{
  "n_head": 7,
  "vocab_size": 48651,
  "norm_place": "pre",
  "positions": "learned",
  "tie_embeddings": true,
  "init_std_qkv": 0.0191,
  "optimizer": "muon",
  "lr": 0.00644,
  "steps": 7607
}
Each number is 50 + 15 x the weight over its row's rms, rounded and kept within 0 to 99. Layers, rows and columns count from 0. The size before them is the row's rms in percent of the matrix's.

# layer 4 MLP down, 896x3584, rms 0.0516, rows 855-895, columns 2304-2367
098:39 64 41 78 74 52 50 01 29 62 48 42 36 50 33 50 30 70 40 52 39 39 45 00 54 53 40 42 23 31 28 41 64 61 20 78 67 48 62 67 28 22 47 10 57 80 29 51 36 16 20 52 41 25 58 63 67 55 44 53 65 38 68 53
100:63 70 34 39 52 66 76 42 97 36 40 34 32 69 42 34 56 49 39 44 58 66 44 40 61 54 26 33 74 35 68 51 53 42 60 15 47 71 49 40 65 20 41 80 27 57 61 41 18 57 37 16 53 48 44 44 44 64 53 29 55 25 50 33
107:57 00 46 47 44 19 46 56 42 69 52 64 36 69 66 57 28 56 42 38 24 63 54 50 54 65 62 51 29 67 46 41 65 36 67 69 50 08 81 57 49 50 79 36 57 78 76 37 59 36 63 63 40 53 65 52 29 43 56 26 57 93 78 46
100:60 76 54 46 51 84 43 78 49 46 29 71 55 77 45 29 50 40 68 30 45 64 38 64 56 53 53 58 55 70 66 32 33 53 51 72 73 70 29 59 52 39 26 51 23 58 50 40 57 64 41 63 54 30 44 39 62 38 54 41 49 28 76 58
100:55 48 65 62 47 35 44 26 74 27 64 53 57 47 51 54 61 73 65 56 48 39 42 50 46 61 42 64 38 42 55 71 53 78 46 54 45 55 49 52 33 64 40 77 63 60 41 20 50 66 25 21 34 50 58 70 74 38 32 39 50 04 65 63
100:51 57 34 18 39 41 50 35 53 63 54 33 37 41 59 60 45 33 62 26 67 38 55 62 53 68 57 67 41 25 47 52 66 73 53 53 64 49 51 63 51 57 54 51 26 63 49 47 39 42 59 51 77 54 54 30 55 46 57 45 68 40 69 46
100:54 55 23 39 53 71 58 44 35 82 57 50 48 74 51 04 53 16 65 53 84 85 56 50 45 82 27 57 63 46 67 46 51 59 43 56 55 27 96 37 52 56 28 33 50 58 52 39 67 43 63 70 49 47 62 40 47 31 43 54 51 33 19 46
101:66 38 56 09 74 37 51 28 41 50 44 54 42 49 66 57 39 62 50 46 37 59 66 51 65 50 16 61 49 80 58 68 34 62 51 47 65 45 57 45 48 63 40 43 46 26 48 44 48 72 48 63 52 60 53 71 39 43 42 33 53 68 65 61
096:29 37 53 57 58 57 59 60 61 21 47 48 61 66 65 67 51 34 17 42 87 47 44 53 37 76 70 65 51 55 56 39 53 64 53 49 57 39 49 36 33 04 60 52 32 43 43 72 55 42 25 49 56 39 55 59 65 54 49 60 45 34 64 69
102:25 47 51 52 52 70 59 55 53 34 34 27 48 69 56 76 35 62 54 89 55 47 43 49 44 56 43 35 64 30 29 49 76 32 61 48 54 65 55 66 46 59 78 17 60 73 44 26 38 86 34 47 63 55 75 74 71 33 71 85 69 54 47 53
098:77 53 51 44 27 55 52 44 33 42 52 64 44 52 64 14 47 41 48 52 34 50 56 36 43 61 56 51 19 32 50 63 37 32 42 34 22 46 63 53 50 32 56 39 61 53 37 34 48 62 45 50 54 47 30 60 52 62 52 44 84 86 47 38
102:52 42 34 55 28 49 44 68 14 42 55 74 35 63 44 61 52 84 56 21 66 56 68 23 50 63 60 63 48 66 74 49 77 19 55 57 41 31 29 36 65 72 51 23 45 31 50 38 34 67 54 43 63 59 45 61 22 40 31 37 43 76 40 57
097:37 54 70 43 31 33 50 54 57 43 56 42 59 31 66 36 78 14 52 47 22 63 52 74 32 00 66 52 49 60 62 50 39 49 20 24 88 37 55 29 59 65 60 53 53 64 51 36 59 52 95 51 70 56 47 37 57 48 60 53 51 20 67 53
099:68 62 58 35 51 56 49 34 45 66 36 27 67 27 49 37 50 44 64 48 32 45 53 56 47 67 52 30 55 57 67 38 40 56 69 50 46 74 64 62 99 54 49 62 45 45 63 57 19 77 45 63 51 46 33 75 58 51 43 67 49 43 55 36
098:44 45 71 30 68 41 47 60 61 50 50 61 24 39 59 54 57 47 53 62 36 20 44 54 39 37 42 64 45 70 37 74 42 34 50 64 25 65 38 49 33 13 52 41 64 42 55 47 51 67 84 55 66 42 42 67 54 23 46 48 60 59 55 69
098:64 80 55 35 47 50 42 52 77 62 54 51 37 29 65 59 60 54 53 32 47 36 48 46 62 27 38 52 44 67 35 39 81 50 63 37 55 42 50 49 24 62 54 10 34 39 60 63 50 51 51 14 70 76 50 53 37 33 29 44 40 54 28 44
099:35 56 50 64 61 49 55 59 56 56 57 37 32 50 47 45 88 42 60 48 57 51 48 56 54 55 51 58 67 53 32 37 49 43 45 28 41 75 72 66 62 24 37 26 27 76 37 25 20 54 74 51 47 61 30 78 61 59 41 77 49 27 57 62
101:51 59 73 81 44 58 55 67 36 41 29 63 51 42 56 45 63 59 49 45 53 42 54 42 47 54 52 86 53 53 63 39 59 64 51 44 54 67 59 47 70 37 64 46 48 72 59 63 64 67 43 21 54 67 75 40 70 41 22 43 52 60 67 24
099:52 37 46 46 24 27 45 25 46 67 77 19 24 51 47 30 17 48 24 28 33 57 34 26 50 29 41 50 54 44 46 66 49 64 21 24 51 56 47 50 50 62 66 37 57 52 39 17 49 70 50 68 34 47 60 67 40 60 40 66 54 39 50 54
098:65 32 67 40 49 57 57 59 78 45 51 49 56 53 56 51 52 59 67 52 23 45 30 83 38 48 60 23 41 18 48 71 63 37 55 53 42 43 40 26 23 68 34 55 81 65 47 29 58 62 36 74 69 59 47 49 44 41 69 90 63 20 46 50
095:44 06 35 46 56 51 58 72 58 64 28 58 16 56 22 60 62 42 55 25 43 50 42 18 57 58 33 18 70 58 16 34 42 70 45 39 43 74 66 58 63 23 51 49 46 46 26 42 23 66 21 35 45 45 61 60 60 33 46 13 16 58 39 44
101:24 74 66 60 55 40 65 70 40 33 74 27 49 30 65 21 18 17 63 55 53 89 41 63 65 60 66 65 54 68 44 58 61 84 55 44 53 61 50 53 75 42 17 57 63 27 54 47 47 36 52 24 42 30 49 64 88 29 58 69 48 44 57 65
100:50 48 34 56 76 44 53 51 35 30 61 44 26 45 35 66 65 59 58 44 43 59 56 44 24 62 32 45 42 55 65 53 28 39 60 45 43 45 51 62 30 49 55 69 31 55 52 77 41 67 41 37 58 60 30 29 56 58 42 44 37 37 50 49
101:41 55 58 32 53 47 54 69 52 50 64 51 47 58 42 29 30 57 14 52 69 69 33 41 28 22 90 47 68 68 42 54 40 53 43 44 61 55 63 50 55 43 66 46 39 65 44 56 47 52 12 30 80 49 61 55 27 46 42 27 67 48 59 37
097:35 54 63 62 54 37 48 50 38 44 29 32 00 63 47 51 30 28 20 33 48 43 29 75 44 74 54 30 54 66 58 41 54 47 39 45 68 47 51 47 72 29 61 91 04 45 45 65 36 57 53 32 52 56 50 60 56 26 44 51 25 44 41 43
101:42 37 60 45 80 39 51 22 40 60 58 45 31 58 69 41 34 35 35 68 38 63 37 72 58 34 56 51 54 40 41 43 43 56 43 27 40 38 61 57 37 60 18 44 79 38 51 32 51 21 32 40 59 59 46 33 21 67 73 62 54 47 54 51
100:33 53 44 46 45 54 50 37 70 43 48 52 36 00 54 57 45 73 72 70 53 49 38 55 59 74 50 56 30 29 56 37 57 63 32 55 48 23 73 54 51 74 54 12 24 63 61 39 51 36 49 59 43 66 55 49 85 67 38 80 48 62 59 44
102:58 61 63 00 49 58 52 91 60 70 51 53 37 41 40 57 39 50 56 40 50 33 26 30 53 66 56 53 68 42 33 50 61 55 44 48 56 61 85 72 41 31 62 35 27 39 82 44 52 36 37 34 35 57 60 40 44 64 80 48 44 56 21 41
099:59 67 38 49 66 76 58 19 48 63 34 57 60 46 51 52 62 45 84 49 47 67 29 44 63 79 59 32 45 75 58 38 43 60 49 60 63 59 70 68 79 73 60 55 32 63 52 34 37 38 33 38 49 48 41 43 51 53 53 26 74 26 78 43
102:47 95 65 47 47 43 55 66 35 64 59 63 36 38 66 48 51 44 10 70 29 72 38 42 53 59 40 25 51 74 44 33 45 40 42 58 75 50 60 62 58 42 39 49 19 34 41 70 44 45 68 64 45 31 40 48 45 28 40 53 75 31 38 57
104:44 61 58 33 69 52 53 87 45 50 59 74 63 24 58 63 46 59 35 49 44 33 50 85 49 53 40 64 60 83 56 40 45 73 37 63 49 74 76 72 48 48 41 45 69 35 55 51 30 57 66 63 47 45 57 61 57 45 46 48 68 53 42 57
101:55 21 40 29 61 52 55 43 20 52 46 42 37 41 46 29 54 53 81 51 76 49 47 69 53 54 56 46 65 74 53 67 64 60 34 35 56 53 45 49 65 57 41 53 40 35 36 43 32 81 54 51 18 36 50 51 35 50 50 49 44 92 51 46
100:44 41 49 59 52 34 49 57 39 56 50 56 38 63 58 34 52 37 43 59 48 57 62 46 45 37 50 62 68 48 45 40 42 37 35 42 34 44 20 63 57 46 76 57 20 48 71 61 48 56 40 42 52 46 44 35 17 64 37 50 31 35 44 18
100:28 52 72 47 22 70 53 41 47 37 28 69 21 37 42 56 47 45 72 42 27 73 32 45 65 61 48 37 56 50 68 34 39 64 37 54 04 50 46 29 54 34 44 45 34 38 45 37 14 40 58 49 42 86 39 48 54 36 56 70 31 49 72 43
102:28 58 50 69 53 56 35 36 33 40 50 74 78 77 44 72 49 48 31 75 73 83 39 36 53 37 28 64 23 80 63 33 57 25 51 52 50 48 20 46 40 58 36 55 51 24 46 31 61 41 19 60 70 73 42 60 75 32 74 72 34 61 37 33
100:40 39 47 49 44 40 40 72 62 62 52 20 51 49 44 55 57 50 41 42 49 26 67 75 36 32 52 55 42 46 48 56 85 68 35 47 54 40 43 74 49 37 53 57 33 50 56 41 83 64 56 63 58 40 69 56 50 47 47 39 74 38 23 29
099:87 40 46 40 56 30 29 09 67 45 54 58 30 51 55 37 28 36 85 69 47 30 52 64 67 48 42 59 46 64 37 54 27 54 53 73 46 33 31 44 41 60 42 56 17 53 56 43 46 55 76 70 37 59 21 51 50 37 51 30 17 78 62 68
097:34 76 51 76 65 64 37 36 38 27 60 69 72 71 37 34 48 81 71 40 70 59 28 63 48 37 78 68 43 48 46 34 50 67 42 49 61 39 39 49 42 54 74 56 32 62 34 58 67 40 46 36 53 52 50 45 47 17 24 54 00 64 51 84
101:59 69 62 72 58 55 51 45 57 38 45 57 44 48 47 61 59 57 53 38 40 29 42 48 59 34 64 59 38 64 59 30 76 53 40 48 47 46 44 38 30 54 65 72 29 68 47 71 60 31 65 48 62 32 68 31 59 62 67 54 81 76 43 67
103:46 07 56 69 39 58 50 60 51 62 45 35 45 59 55 58 50 58 53 47 49 69 47 48 62 81 41 22 49 34 52 75 50 62 83 33 54 37 28 34 44 68 71 67 36 49 53 54 48 77 45 57 23 24 56 44 36 42 45 33 42 74 52 61
098:64 31 46 54 17 63 63 53 88 61 40 58 49 60 53 45 32 34 47 55 50 45 52 58 59 44 60 61 54 56 36 59 69 58 49 52 69 40 38 59 72 25 44 43 45 65 47 57 52 50 69 43 80 73 59 48 48 46 51 31 70 48 30 79